Part of a small language model's weights.
Size: width 384, 12 heads of 32, MLP 1024 SwiGLU, 20.5M parameters.
Architecture: RMSNorm after each block, rotary positions, no biases in attention or MLP, untied embeddings, normalized queries and keys.
Training: a variant of Muon for these matrices, 796M tokens, 6073 steps.
Each number is 500 + 50 x the weight over its row's rms, rounded and kept within 0 to 999. Layers, rows and columns count from 0. Numbers have three digits each. The size before them is the row's rms in percent of the matrix's.

# up: layer 4 MLP up, 1024x384, rms 0.104, rows 110-155, columns 192-287
# down: layer 4 MLP down (transposed), 1024x384, rms 0.283, rows 110-155, columns 192-287
# gate: layer 4 MLP gate, 1024x384, rms 0.095, rows 111-156, columns 192-287
up110 109:461584590482441516560510598563525512474502568485463532462437535529492410503523531458551504429483455475416461491546593529551450539501508594467498457480459519480538505577495474548594469560545432472481496478549507540496498490471415506616486522482481406517521435513486573486404553514464667604
down110 105:471552505546512488439475602467502467464504415500409576572521502425453541584623491506437405485503529511453540508470552584608421434535444445556509513437475473452483593472443461453585543411444470498532530415549521464494556440488483514519490483459592525489541458477446574451541487543514589621
gate111 102:517530532451566421600423418435497465468560559546478433419502542494483536502519466406441492493507504498421532516523449463461549514523527537499442574575530446584457427485478510520574508442504483597518566473473492514400515494464454502497462509478416422476504499507452545577522498389502525562
up111 102:404440545510432605489503526523522518510435544482561484518538528507499368487559438483486500494511533464550500453483508532484482528438419444464583503444553507494504539412485449490502467545544565459508525473454540537508463432524525613509417517504536433596555477543523452486393474494515522434
down111 110:515495545481490548575433477479516456554560564484464493463432547456539508508473529423465517471537467571439468506414461454545511486496509487382501539621516508613580406487448530613550499459462487556550551445530456509419495523427504533542584482489405461489490545478508586517508460502554487562
gate112 099:517484538457501476491552488464443560451473495473559531471471421520526556651518439545471406556498454535370495547544566406446476528426492556540476372552449508495473535468482513485487503482500505515432538502453447504414471497444565536472427495548491480535507460525427460510546414539453504495
up112 099:508448479537487545540467525510536408396519462509472471383570505461501543501455480562590466525586494466477535475517539502528559525495562487492582533499469486482437455532521504549492504479423486522433461473521566493532482436568492474537490492496534585506571493584510505428449536504473544556
down112 097:617488597556463481475603465574515453512436597470444535477520446446473509491603374522505447572450572477607506537449453469541487500532470439419452468503462555466513519500544468464529530459444516425543500502481485502515436498537508441476538439498513460446305384596503495491499518508425522542
gate113 100:533439549499450626530536408470469526437527475565548488457478503550555522564510556481555536438541505507392510533537508499451566484458510552576511532488552492464553550472496482479525519511478523506495484458471423385412524527512535524516481603554486502527509460515570476431520438555519475472
up113 107:490388526541476498489477411418491483497489636546459476552421514495440500482598563444455521413640460463539481536453460376516503532573468407520442481554470471471502513345491504521439559459461487520439527508503391542446400520470556492486503514562462406556436499513618497486547496416505521556
down113 104:503486561447477452573628551497475474505510550468423583460510438426497407546424537484478543422522572454444458539448543578539516494578503494541503511530436484504546488505492539519518543551422519410514451505497504479436441510503558566584469441418516454480458422419597506412460464507506486564
gate114 099:530506471490541541511453485521490427436462559491492574505527497386576423458506460507538587456444452418507485612451577485430545521527444551521458589525551522472595434459498607528529542491481570497563516568541499464499539488499456510401574508467543448493437386536449409560501507409474547497
up114 098:445584630502564599604551528533496467491475552467529497471506487524533558444525524563502459506531523448514532481563435470522434501537526467579421472498501409569489547563519497509478445474464464526424515512445434498475479604608524476468513557547452509540517525589467537436523509552503562537
down114 097:568470498492479520546475428476571527484517493554536564552560401555503473520516513469440538536453470458549554519461476429525531555401429489554517424522431549544391678521561610535450504483583502556575433482509545521549560445496542519528488497462452546599486520561463631477537554588537480508
gate115 100:465467512543468498502550488482529537520431487502438441596431523516504509461533593531487364427472446398486548448452490563592529499445608553553573467540437456480558484467524484442636421406539545390470522454552504540478486474464479424488468469499532470550427432550514514504559470506504528500
up115 100:499538617513470560473561565520522529512537505517567506575508441442555465374525509460573541533493439455467547539476546562471379498504416553560416347494541493543448502473538473502545523431503506405612433500509472500521518496496493471504422638415549507557563482569454470529469439483509493491
down115 101:485528449502486495507430471566413519506629466547478546567533559504414430654515415452517529552470501608527500520589523451444508510520606501424419522482512497558499473472452495386544476508529488479540471557470415531473496471572507409471488557412541438540561458489526537431505468587501539475
gate116 099:494407545483545428482502463544488447533501526428512481489481478507568522505582502557530368541374500542544505605533391482514498464558496494453431566556519503587511443508507479584570442541531482426555509494538526527462391571534530489553432501426553498462498534465556601531436543500448530497
up116 104:516545473493394463555515543483500473453540461434483420451532507505532480461544508362432443538397584402463561512493505570512503405442442493576478520560478565442428489455588559516468510593499424365506522503535441532464529540458548515619586479555509520563465649455484486497523535459501532486
down116 099:487440484534574506471526509479515456448481554522473576421446479573496613445414435423467524527508480387433417538439507483465489411483388488496466535578398507449466454571472464573484539499436585483467541516433429600404413534486514451491456454431526479488411500483526521527479492395479584437
gate117 096:454452444522444444447523446420470580460542548504542521433447452564525394584501388548525465516415536530525511478543420582554473560527496521481528453446489532534481512429494497582432534530519448500524429454472492519538593472524556646487566514467549438572492500480507508520567556429474535472
up117 093:441444528458552482568473436490448588522518427540515444560530469437534480595544493427546476534481456485511495461469442475524558559445566522547567505505405503558481469534532478459510522515488407499436464581385547493407482573409532548504595521535541537510487449446399468505522471550435452602
down117 095:535440395608459539489512506517422480587532556544473465503424447430488586514399508545450501594510465479530381488450527477458487517518543526625396534473529574490495479478534545533611547429468575494517526425427610409519583562520614521502455443595447504474500487488434484525577426572448508535
gate118 102:535471468422519507471452528534475495405426601576571524508503484415571508538511440460513499406498438518537513560494454431493448503519553474564451573512591373448583444445577458475512507483428639524508536545486463459510557548555575533469490597540526511538499598553534534584444590470517455529
up118 102:470501512484510474530543425591568502552512522489445460473479488550547442593424505615470406456470501435460521554554449480438606645517487488505518529452620596467569545459466481531490495429593448490550519492444532450484534482585476461506518528468474605497559599495448536490521498585577443512
down118 104:509595565488492493537443546531501480466514446520481401440559475483520567374431442467498550515505480445521575490495470473519498491494536454547563515477533483656574488517492464438476514467443478482502456486587494469483588493513396456505458436463514482459427489541574485515506466513488551587
gate119 092:467518437528492449575476581531556549510508584528574544525478501453474463491576516481480485510526607554483538448482520456393485514511582528503498419578426463469410476536595403483490466470540548491491392504570491474494496451464475536539498539503503482419566506562523593470486510485460484486
up119 095:534425448560497487524552464466471480547443484565475446476512502415475541529467519503554513518508534502524496461506653548544562514526483545489531399492426380516469590513425519499483380526591460549584444489538485507454503503532511497534565570490476480522476486575602364488572462474495495512
down119 099:438456514458452400519538589590446385461463474454497579428471472475587520439452603414519561526518606535467585477558487418466497548547512421622517525435506561535575542445510554534531499536505561572512495489509472553468561510476527508481442417499504520527479471502560465533539512577486480465
gate120 103:569504507513513522541417481488522431459496516486440489435401447549356516373442461554530407460511485522469524540522493533534396573564454587452605460326397541499511474532553454498481540499520465478554452504494549479493403393475477409556418484541470449550542511514558533498492469501440591499
up120 103:509457463449552450490521542509504515546409507611434517532488442470478495453461489470480533507488399499528639507515431541531551511515520554481486518510487485532577481418481491415489562541496465498569373456441517538616472450459495467552503546512555446426529504498451474429517477452462456528
down120 104:447471485555520477512475617457539479450522460393462487522551538496461520547565401522503499558441470462473489558455500448589445538464508407490576529508505484568546514458443411374518492479428497554510531467480459451542481558430535509533507543545458496505367534509563501457456444414532459539
gate121 107:493532486508519546550431578449436431512460618612497438396537456407532529474500499505459445506598524534474496489572488429501520446553520496553488517399527531541588496464593553532435485527445576519503447490567507537460516481502577554546454570471499481557521513563517479449562485560473540462
up121 109:464527469514521520509489450508441565554527512570582501501518556560490411556608376438527469476467476576475464512423534534432581494517419499501532533478515513495476555571466485546459387544423464479496474546476582462447474484544511458479525522524485438526568515581524528518393550501525469562
down121 102:514491496482493445384438574478538464494511466403538574468544557433471476472418450565487534535453424511433489612568410479439496462480418376450533554462380477524532464449545459472485524527588508515474492466566478462477460522574480554546441535487550541570460591454467499450559585485499507559
gate122 095:488504460500548470520483445479462556532458529578456461488494637498506448552449444519498457422579408465430557501520477453550401511450477523515499538418481430474574436480495572400464422542518468539549459596444577471465421533481472554555512467563465440549507401451426480481466531487486417534
up122 096:636484557481467489460485541513542601462509471640488493454462465507480469532485571522621410500494468553508629515456492491451481501445444410504432435431531542491476534486543485413475571482517483561428527492497472508548474469565514569518475493456495480556483519529547500462507502501480527437
down122 097:516567528498386482463547404588531578530589574546456488451501456406506473519490571529568473529467526513559537505450536473555554501618556532527477491523476442547448432513448500510491420499444410530417566548450483475525565549584533477554548490422348567552523528441498490476455416576513497592
gate123 099:561527457547466462601446476502456503482444490622551552432550507558507547520528532545499406482496505544470519544554394495509533383464554491613524478529524537532534569419560498587583461537574503533542524518513562433425542518421573475477567556462476462411465398556497527510566539487495500516
up123 101:507466486499563468525402502503606474476427627458529625475433469517506451398531483456518537441571517578483491482467500477498521642607463464537399493580517412482425417547555517503437457557477573494580487485466496512454553523484425519481534515485615506544494578615514525439521533559563376497
down123 103:523519453520414576498456503455520476443502525442470560513480496472444530505515549451570513516443510449476492446476458469431584489570493415520475551532524434526407497312593449463453516505468515544456564531410469488495442482532464484491503535450555498487471564449485529512476416399514457560
gate124 102:496552505508422471465454560473539502436501457464426461425547463516455465438485446604458602483428561601495529478502517543521586483502514448530549505560525473543543432436532483559465551581500548525452521477476507485594498481468542492553580499608552522507475430525433497588469432420570545559
up124 096:487480535444528410579510467413617564634603512463488468504534389467550431497617601478395450484576589545499495548548541510553559421417546457457483469488508482508612590430532524458529461554499425415475476510534409571525528510527541494511461520481573496469462467458549533492529513394560419505
down124 100:492450456562544456513493456520429546485481566514503506557379566522509492531537523417456474553459471488604557487407517537533526499407529528540454578486485435423570483546409478511535521506561521458549502536508518494466472580502481552481564516430458524401517589448613433488519517585535480448
gate125 111:539457517453518423478401561559501569534501582467503510472456389468483488478518381494616471540517512440492508358596494516525457550486493536533550511618566484445491537534570539529422522545471458519617542512537441519486418606595499546480522507559514579504502461527630531585517550524465525357
up125 111:478548402486553530535557491536419519506483534454476596552602550495535582526485455435435497513544494467565493505416453423498439475522446612469432457505485445508539484487467437563485416553467496498555536473526510549480456461458468443482546451511466509507431500449488467543476587436485467519
down125 104:511466570560505577519538488529537450497520519519511474505552545503596539510469517526499537534517507571541460500492542530601466550488545497554590514484535443487470542484576527392492456509483511602555502527512517536491458494490511505582513472445456438434501539436509514502494499416435517525
gate126 095:476449448462594488496497593563459518459428484501471616546530489439582492443529509523392476488555442558592555451572605559546522501511443475579522482660511532493506456563406560479497406445486527466526454515457494527479482649508427474494488489538509572608552518587485555456503490523426434558
up126 100:522531435466557506468452416567485543556486553479509440443526479473424617522549470576478571451599490568513466441493509548468533525481505542500555464545519487466400492520478383546446510447561530588514485477503473553469492605438557497575476519413556467516449447452437543515558452447466470496
down126 104:523416491466459430408476411502510568499539522531534536520504515469377494486425492441499525492517468522445473555531504591422453534440586481585488511443577471513483480504517554502514543453402530551518584578455533492441561533524507539443408554461410531513570421509538568587515540538539341524
gate127 098:531535537549536515531467532563489474411506465464478510512450544509512553552437560497583525509570573551493515529495539454484491468612565587504528507551511483599534536570442518453505557514568517514553472506514547429478500527510482564530600527434486463432491439483445463534383544398516487557
up127 096:489469641556497534513429526507501552478545498565395610582480543483502469450542626519541466509347543457555500506422555466464508461526417514472541610557370546465425489586475528483483497515511488454440464615559487604455538489541469501499606481434486518511461493498512509530507586539554518491
down127 098:497607485456535488473435439447614499485478520523478523462515557584373423465408451503508476475497592591482552522552553468514533567482512472521438527640507470560454504512574513437570479481530454409477485576545518502532507449573489526526500579568473471416389440531443434431521545591513422519
gate128 103:522455426409486340560475547458445466518474531516519570528501465414488555522515516482492448486461572417434479388571490509513513415484487465473509405418534589543483481614553525467520504504370472500467486438452512527516507538514496491501485584407534541432486452474484521455542498538506519418
up128 100:534543458457532457468472542545564490520517466490470475531481510552469532527475355512551481491540529511483469421488411549525487519509486585525583514461596597524463448529455545638577551568458438469569361448507495543533475603484513489601493536540438490475467550527500433496469545684568430490
down128 103:508444486487387573492425374536462580483420478505445510490423506472465462491432476525497486521479516566509549463515428479467561475423445547548465444456410472490469525494523463533500506532518535464520432454495413424505534463450494454481457580468514427496583440507550525504466556436544539453
gate129 096:449644383554437494574445462543485546522480510653465472521519551531525591479515501513540545504517484562475584641390491569569492446434434472519445471514561396414486448465536525509482515544429528524498463455520642532557512496543497438448457551455510480480512486557482501506503495581476508476
up129 105:454368514492571495419523422531461483570590482497432575496483522512525556497525436506462438464517582552493456399456477559491379494459488560538479476493479635538469571390431531546548503521594461510486502558457469600541525527519423535543601403490578476503474512494514506584404511484512539479
down129 101:481474485478463584457557486394432574396460545529470545538617499592522535425504512461587507468517458526417440578528497514540430454461518446389485456531458556585474526544464511540510494449584492509465579502495635552475561506512472453498479467504482582509447430449514507360397451581557462549
gate130 094:411483433443503492551537492455473494394473471491463499512427484466493489482462495560441407499482523522515494514492368435610459490479449491501502496502504511600536482459494415474567482537421517523503502422446508506552517552542409495500416550495577525582582547510429482465509490497558497454
up130 093:561430472461582519450514465475437523523577490573428452490496564582498485493524529541434534494488564505470381453492542519498611504473516454474471602448570570589479505492467542553493548542467527500471501507526430433461454404457436518532579543571495414489435526462478491493556533565485591544
down130 096:571515591616552408517511455584540539533431544529480516375530409553484460505527449537577520533559535446600520399480634486550489510492529490529492436504532457490478527561527459442526521520555471517497476583498475556450459437484505568543533505535509516538483530402513482514553488451492404477
gate131 099:485429496452503580410451379621480458527504416468542480554575478460488460503585432443541501485489586457486579405397475567438394500458580581516422530471548505493454507534501586499489437426424538495524458452554505535426439510569532461510476524472609484525490442483458460534555508491487542439
up131 100:449487507538548467548594465561530478445475441534456466518503485521437554401499355492515559484490353471459525455409524548572539605444376571558488447626526542531454540457515500593455506519548575449535463579544465487477529502465445477490515562512512501503440483476513500525522589415458464500
down131 103:493520537465509529437469458431505544513512483486527428579557512500488542572489499499490470438481440494481542530441504490421494421472556496535558482493488474482469566499425500528428532553536619473463533601432556403484438470487391502514507461593454562474493571475619418491431536443507550551
gate132 098:526599492474472512527562572466488488438425561515530505501491585501468448468553578490441498464477567536456544446449429590437474496553381494571485465502517470539387563488496518461553431500480480492429466403507556447565578427520549483455434482555548506491441510435458561465408493508471524440
up132 097:403554468557459481512541483455489463493456499540516423553559557461476465554519488451494515522612438544519591552430598458500501536528493439481445436582456461443494474468575538563483508528506503542545558473514484462424384547550612477598560407486413485458543425474462481544475487443544517411
down132 099:512465606556509466460548558504425558532459470503515485501501486523386461545509499535503566478571487517606520458601500495593470499611506561450493484514519469418546503561513479454472464503425439513522539515543466576440567495493457464514425471574544612524539521508426518455522546419446422549
gate133 106:501564465475494548474465469526533461449433492589518560494494433502563496538542518598507424512552614495608466449588476473572484492514490521545502535512512525524524410416579508502478482559565536502439449538589402537536562461516532498542504435484626522528514526482438556537521505466513420540
up133 109:454560546548372531530589520532369473464502506530410488496513530517455466500453498434545533497463620525463431469415568520546561597503477526517540500409628580505480508482530504472429557436419484530575430508418604544475459452462520554454470554502480521542432484545455486442549532461467453511
down133 103:532485517518495452600480515521508488500509471574544500553446528412519528449474556435458579478431464454531520532512505496548539524433515535636532539473399518485414463537501556579561449463593525498511444543521392358569500451527581533474512557511563522561534519511462477454553505574464575483
gate134 106:463507500525533505475477476472512462515442575498515486469425557625452471503507416526535439481440470499505445455421447602450508521513398527465420478428492491454443604456449577497610434458506531420509424514475442421567466567555480403480524464548536547493401582483485430537506516496448501611
up134 107:580468506595567470441507529524540453411593497462531474443527446511603478563519543428521512471485572579544510531510516521390568544552505533535427529455502479415423457515491507526460554549571410528524554551540409546470490458502459496564364481468582469465510468487569484486551439438512539521
down134 104:478542506610466479562569452491524505525545483521411559408498492510561495497509517586562458459605553537433535509400447479473476397418465504447502584493497465451489507612448445432460475437446566604514481500474490561562498521466456540500499519476508495592468477531561454493498473518551513495
gate135 099:497542528539514564535538505565543531453508484514557489505451526474498538478529509438509474323527568466442516551494372518482414559445482544420572491498527536490548550435513401559579491501454433502505562464468560504531517443503489483522553491587506540445527446493458462436648488538519486512
up135 097:376424504483420513470506419500454446481549455473460528432516493565533513529542400547424512507563470520469542422610612550545490457464505543561441580502483522497472520491507411550561448406498506558567530503465508468642556512509539485503448489479504439485486497520561486498522531522485428485
down135 098:537434516526565527508517501435521458506504581459457499529558481443455418551554552437555457538464557570466449561508526566398504517522481418462553555523574447564463513516553524481508465568609478502473463480579359495550485475530394525571455442493593607471476464489555418555482448434511452475
gate136 100:471507430485482436536501500455438523483473471456482493532549547482616400410461553492535571440460532514429600533523459530516511617453495582611581469511474413549530468458549465486422431537599534474462505479604530491471487471571467537566532492492493531510553568458515501530470447489509550436
up136 094:524413584575446588531452448561478502467551422446416468485522534541625429623473543532525485537461557512511453496489468499502536550562495465456486452525535355418501444486561530574431557488496478426475458494640513592543371470411454466506431485520527508643519447558471396475552503519509495446
down136 097:517399406499557615527504417537505433468532513526535429481507529480570542514480523477506524458530472462550469545514445507589557515537451508453558499452462409563505496568498563506456520549542360374506537549503509439489445525487462498539497494516455445482568469429465457522496539566493506450
gate137 090:576524419548478472581444472476551478445513518489420503447456460414464428525606525436480482465453500598465491581472521417444452399539612501518487457514504533535525477535550509398513428413475460460504456488527456537484466536571511488544535536527495520451393486494518483417504438361518512557
up137 099:394426530481407595430527507560462515525462464493495500511545429491468497555466534428523547497523505470506369542474548495445524508529489550453498495524480494466562558458497416522508509470548454447484516487531595517538461555419570543504419480589435521536505392553520503465546577444520475475
down137 101:520522557477469487431500461470477447427623507508518515438365506536454576521480556469539568598449594491405438589532452528506430567577531554494481475527470565452453563473491367518483501588486476465526473568449490396535434532543482422517508529564506494505532490566477507458548466512579504534
gate138 105:491471485560484541530487490443454529482521549441448557553551437518482500577568573485500514501501576604503525485537552543334463510445489537485510567482520536474498456522444417422471503446482548495566464562518527454472542514503597482533377516490624559534381362522441499491462493577553515539
up138 105:424484527461445505502518476499533479481495469465479417549413463554442422409443518483465457466457448450456454551489618443409539527503584608524562503548582481470550541407498449583623532489563520552524458573400458481486558492559527562556434474550507440480418436493543556603492531589513500607
down138 102:559411494466568504577513431504445550489495418438464502468487440571432444534448562541527445501507411468461603537513481618489468473490611494544581515530611524591488497543453521492505477580512449555454500498580578472499499535595490475572514634406546514485481546548532464483563566487489524556
gate139 103:511508548523502570578547479503492514506442442511479509561437520525418412581550476503454455561389548524500548494401522594420444514500436513578519508476555554496508605542578432422478455474594447529562478550492521508449500541424484503494378500456408496491536451576628466522454507514435466506
up139 107:493538404471506525524498556513533503546551447397500525547554485372505497435607564568547456527567513527481419450449528563542407483481517470496484547405490531434446414439487493539554515458474558480495426527447525551523487548543536498440456431510510497513518423566533502484446480547517497451
down139 104:399448450494500502506470518511514505525480475542503400594393484511568531529507476533478541427443500544465465486478535440463468512579467559482519487458468507470466533495518525472565509503513511539501573390450649562470499493445496425563500561400505504479456522531585485492564559434479411540
gate140 103:525422477468492478546486470410465496412449462473519505525497536534551532462466556476546537559528545438532412523554515544529456465607379486556474437443455515559382510490546473481431496567399506485573579540462506570518461548469556481459430453472483511506559492575511478482533525423514463493
up140 109:456525516443577337538495501501487405488534531441513420492478464456518539532639570530462508433554456587435482463499483536474496430441551457454527488622497478515399505423401513542484554497532441469500403514419412474517540590526560480545546485496498583479452492468512495470455497463445450459
down140 106:466518473503488454567540449504538487487466466435472478504460484524534501588592473555435498528426484457526379504467540506535582534455535432535455408478666545487368452501427533435459525376454503462509471492412438482489464401533485491499506636519505484437503450570518534625522533504441476528
gate141 100:385440549526449545499576519434497498487525509540598461438438502413546506602489420473612436486477554430526544496484386429418501492457504524551485501466560458544473435498510547558477591586423431494455549542405503566487496501511477507474542503545481499466520476494402501408498514499467588528
up141 094:598550499437460549498471562457567500496514466474399540513525596430530510587549532480610485560500564550543457414487422420519446580497502470560493488516508539557408464502585474471484554584480533414448578452524565561520499418487436493450591501533518426481439388583474457506446450587521442530
down141 097:510429467534453479518566433460464456440512563478553464431528492475462498511522553535474513545532537507458388431545521508443480322499479450605530471452523420588518500530504571499468529504503453488474434478463474514437549597474487540493451546452541556563538537404434417432607537517391626567
gate142 092:533459481485478520504556386487460532585516535444429485540498491536445443414415506516464590529454530483460523455514463435533456479561397491532566490485564484530535516543462485512538490435450609533497416480522529512377515472538537561502484492490511513524572471417475432492433434389484472585
up142 106:447527507504504487407497493493478517494462490485490529541541629531463550502499481588480575527501463448537446558445535559533456480505397489560504471452456514446469546442462495484480477460481467519479543473529474616501419410449501590497511535486537492414390489572554599518434523454526502540
down142 108:548501476593470581526423528468511472579439534541470506521599445555427448486464452491489494460503501437570509472519408499529517519503616516453445565548493359585426491578522442445475499485542589513450458590522558577584638450404452495525471492464558530532521460538466424560480385510509461428
gate143 103:462630515493389513439557571527570529562506482462507497536548437483480407513492560508586571494445471506507406465544603454481533482471493463463417465513552494639439511555525495495445469457584432486501528504527505503496501539395531468585502545432535566507475407423413462462567528553480501545
up143 099:471464551559518526495490530383543584438453472499440500581516474482445385489489523542462539562507464530479502518453550512548458470547481582526451477535416503564400478519524547475463570511489486474502449538523566455495522488439520607537527464542496460535555384396424526522522562488601441555
down143 101:488461497547501552604526491505450603482477508523437581576461517592521470502439602502506463467550515572490573505502481516543520573507510497420488547494474543452499484453441493629509422571393552460426539509369460416514475476501553490487532436514441508488522477454421573558496345543478564482
gate144 105:428466491417507450441380484494554549599515548466425417524450401547509382565497527492475483493459561468582552554474526427491531470555462542466479472529498560409521547481457576410504501580475501485463452431459449509428425512552479591433522445444488457558404525577487404516518533428520521496
up144 099:563477520523438476523402538598440523412495547466431467469451539496359477551415456653298561446427545497538460553478591481417542510574553522493502539525560417478499559446537561580485547502483542481459449536562474522444513322527456525580556441489482479497450463503456480474537578479498497475
down144 097:459588485558490517445472501531469495486526434506408469484464523410408597466490574512475563505499505408529557473473500534590510532564511514451492549479409527619477434456433442542568554527434494494419381432613464494553558573535499462519502502455453531544476538527514491625542544456489542593
gate145 102:510478451511510569493438547488386458584449479539538502515444527475572519518547508458540501610528504504575489441459462571496478556528558429533466512459556416477535459557596538418480556504495443529519581450542486432510500577449448548492570510502544481538523405435376482355498595521491530472
up145 108:467368515481510480560474527603417474508430487543490500531525455500526541513461524448514437478547521523435578362484393499458484415485384433514554549560550497480479520507485482484485542516446490550466481368572517422566507522423440463583508526477496622543472544419499464530405508489501537464
down145 107:530502428582433479507550454556451523472524528478471552512491419536596537486494562472556523560482568588544486461515346441497535604493412452552525523551406542466433473542430524450493514570444506448565558488405497484544504518517514456573558590534519521579513487542412491563602515557492468498
gate146 100:379502503587500574509523584544526592505489534588408471539447505438532499449534561507502516500452562551514583489539609423547520524546374516494546542560528504430559476483526505579518543449440450439477447472508472419497529506452426542459525592512506497515483506438513527457480460478513505540
up146 098:463512494462433426483570411455526566555448500478505462519449426522443477526510526535521493485512440416503469484504507543480382583425478426555452461591459595434471481601485616392455549553495612465456575545537507442440462542444547558491471514445341538487494466462537540480508503510551556570
down146 099:429515417527488589441479508476509536624538572446447495594509566566465503515435544419471465567456446541444563506518473381561472547493539513488514459554463524585510480505485462452553426487543510557540402460452508441435584527513487435511452589546477475437471554397548531579464510455440439433
gate147 100:452482342503475574500431410520459490522492529676436494538435480491499474589503473487434569524602543518515535400550454422521610487449501510554541498474525487385518537592494492440433484509443454570404515620457478524437398467465549521522530497513533474505557532467519480502467499517519575487
up147 101:504504568548534490550483557425561555529558534559536548515472471437477521510457486452517479491519471480535508586433551526443448527440502560548549478548499427547499530420513555472413468599504564481427558487505501531536577508499485527501508465544507506534494507538540561589564513563528477479
down147 099:491478468453552456621628536516421555511544502538447451528475486587466489561481509565569524579465552484453434548519434543492472482523543445463452553525546539488536519470503487492507512489497524470549418489432561488499548558439582500497409464444533469504399450569561547461450472462506454550
gate148 103:539521481502553558583483511493528447520395500454514477614482456443475487552590466525384361472460452418524493430556610547434489456530575532522504410472480547420458542599456460454501509497491497453536544534608460529527496498426506568417540448552502524487539457568451541499561498475391566482
up148 100:490515505520476442496508563491509546466505450547458497490490577383620526485513450493505494428446494505507546470433510497459615592471547479462510506402505544553545559492485493529522465597522572540447483496522540552487559556518610446580406415442572572416567498546561533527521407439587525478
down148 101:438438511467524514486453414438588488498503423431555469489542422550474463565458406473528473421532551459459538554566454514472556510481505467513519573475531552513484569454477531452508433564548547546506499464517477541489424577445514556448454487534489548527469459430556483506517498458492511572
gate149 098:570403559565505437531525551457460571482531344457499536476528521491517477480436573533513557588471469521560475502488564471588496443498488474476509486515493494524511505509540440559529472550442441430560483509561462410535478497472511566485484388504475498455513525570532498354563514581508450438
up149 105:523551477475473443455589425515405567549485463478592506422502451567554513594478524455643451470495411486487577540512462387467523477439529500487532502433478535571509529462576505543489466543504450513490445437548465469520446544462567463589454459438391565500575506484427488416516462458452604562
down149 102:504457530501507461524492584463454553632559522433527457540545481502457491483491479580520466466486456489513445570420501559551525483507409529444501479414465564468471510534461494450503450510481526457486531460508510534472504406458474581489456475520491425576500508505490420487520532383427491474
gate150 105:524520506520563472522464554480619530489606483560559548449584507401446499398500436574482430407455509441500536565500532499503460545489487481452505456502468506419600492418497586573550525561461500507497497538496525525496563461507509604455548619485597463492463506448536437522567464551590469336
up150 098:468538462439532555515519456432425436509513496553523535548510551488427407548614484442559583401480438553553523450496385493399446546586469476478505502506420497513474487466467475507504519589476528558584473537492425501522480394496541537543562493554484489489557430427493486505500449505474560475
down150 101:498616521484518471500528552503517540518389579503598377501539503486447480527426435526515469481508447487534506525559514519492511560566508502511535485457528550513494535512509535504454570540505412504421499392445570487545422472432495459508624566506607458506391474541578501492532563498501556504
gate151 098:528531550441581461518444449494484452408492551535455423492533507529484528470525467567449524444400452402525518442537449575578555517437473521448554529475413390541597540479545565554502540476546483533468583581521417434494515538466438529523473467482553543523496491437447600561494569544513369525
up151 100:489398508437536423490534582486535456481488453537484573542588567479506520520474536432445436472549478534492457537420481500474566461474421366515503553480408526597500516498470462530482464483503475420514477571499487494517467438583563609465563434491534492576517482528602427495456531564462524479
down151 101:514452449477570461443548512508471533492445462533530473528526456528460444552580437513563500533510449431469458515578474414483568452517479470525473505517538596531439462485525436441502556523522466398463429496530513558484480577477503487593553505478605550430419575440596460390496548465465414451
gate152 100:566446587513561579494499500452419610491518483549583521487495483498529403463470457532425588538474439510500508587470372586600500535386476447522523438462570469507500564425434484481474448488484419548535457404500497425507525481508525481504485467485502501543573400490431505420495555548530463437
up152 098:486534512516497534489511563487442494526401437541560420452421540462577473415562351546531505532492539499575471564490373486581449499548463559599515517509454463628479456487496595506621548562443555590517462466504439486506474518564523580495454552488466526559540466464432507478499470458519451442
down152 098:496466513588479522494506471501458571461529465434523477546526497504493521517559513497441486509398562569491484473499522456519468386499556485475525484526475403503594531532541526581514574379436456505481522476421502512524560568503523524466501470451420475492495499481564415566523565465512504456
gate153 101:550482586515436527518466529582494462509431529521483499566574497438413479543413509533519497508483525464386471523400605490587414550426464485505414383558455538518438474433596483416420463530504603420533431511553536497553464560525535548553593448530594490552547466492497493496545507448584510518
up153 103:419459492414447379527491476547507440405529471466507463555416445560575533419530445523560511473505469380523525480612496513471448499551494603429524471450568505378538414469483560490641470533502569471563430501500524619482495468478611469511446522503533499498476495582562416406468485529561499461
down153 100:491509508464597576479474474531505532454522455516481538473446506536583582488597444481499517444538457509645593478529551454439483543445524574550479562496539506445622483461564433562513509484551499374593527439470483521496509530436453529464478584573472516476528493526522432583389547503509596587
gate154 103:523532577439540641535475493479522493539520521510495502511499459564543572478540475450485606525540412503498449503574465502420499492509493497653452532536496544454421513426604460517454528424609450571486531519547495523585528428478452453458522447563523450499461538533656531486444516634564478572
up154 100:557555499492504505589496447444586515494515475564580493475526454525461532470507406478459567485502544472469412529525479515414432486497504524534491517553488481452464499466509458548514591419483504600606435463524547472584469624489412502526542355482458429520473475446551541455444530531483480403
down154 094:449557457521538554467603530593464532584483477469529615558465531538549505505468443521409581519442533430488490473481486597546580546532503531559451526478428563504524541561461556456588479438518434526455521363523548494513486518484597457453504457579563500432539529454529425505559459464494514477
gate155 095:556527562548459493561517494457478481439508548615485480484449561489493424413481436531587592450465511512492564560460580447574443496517463488533536472482468466449407571521504514430468495503568588535547582399606572576563389474420542528593540451392588509412541483501524408494481477399515585546
up155 094:555502423513413482409571435483443465485428495601468599564545556524434435405467566440526492538492527491416523504488513517478430538543450434442478447474493536567506508500576521488523479488569566593455445480468496434549441502485384455608464474517496433478552452542571453513488488510493515377
down155 095:522559494463537497565623565565518473462508601491506471520554515472486524517495624517465429475564523582485418442538577597543517485493468431432479506539531493498496568489470562459475529581474633562461497418489457482448453470475515492433513479498516487504508470463490477501559528543405547418
gate156 106:521549547534534525546463545534532507484490410439451470507464518503436514443525519591404417545539564468381516502496408476452561549481434556583548497564548457480515580559572549451480521543523477466545581462498545500505555532552494514536579474499551458504501432512450506521495409479471571490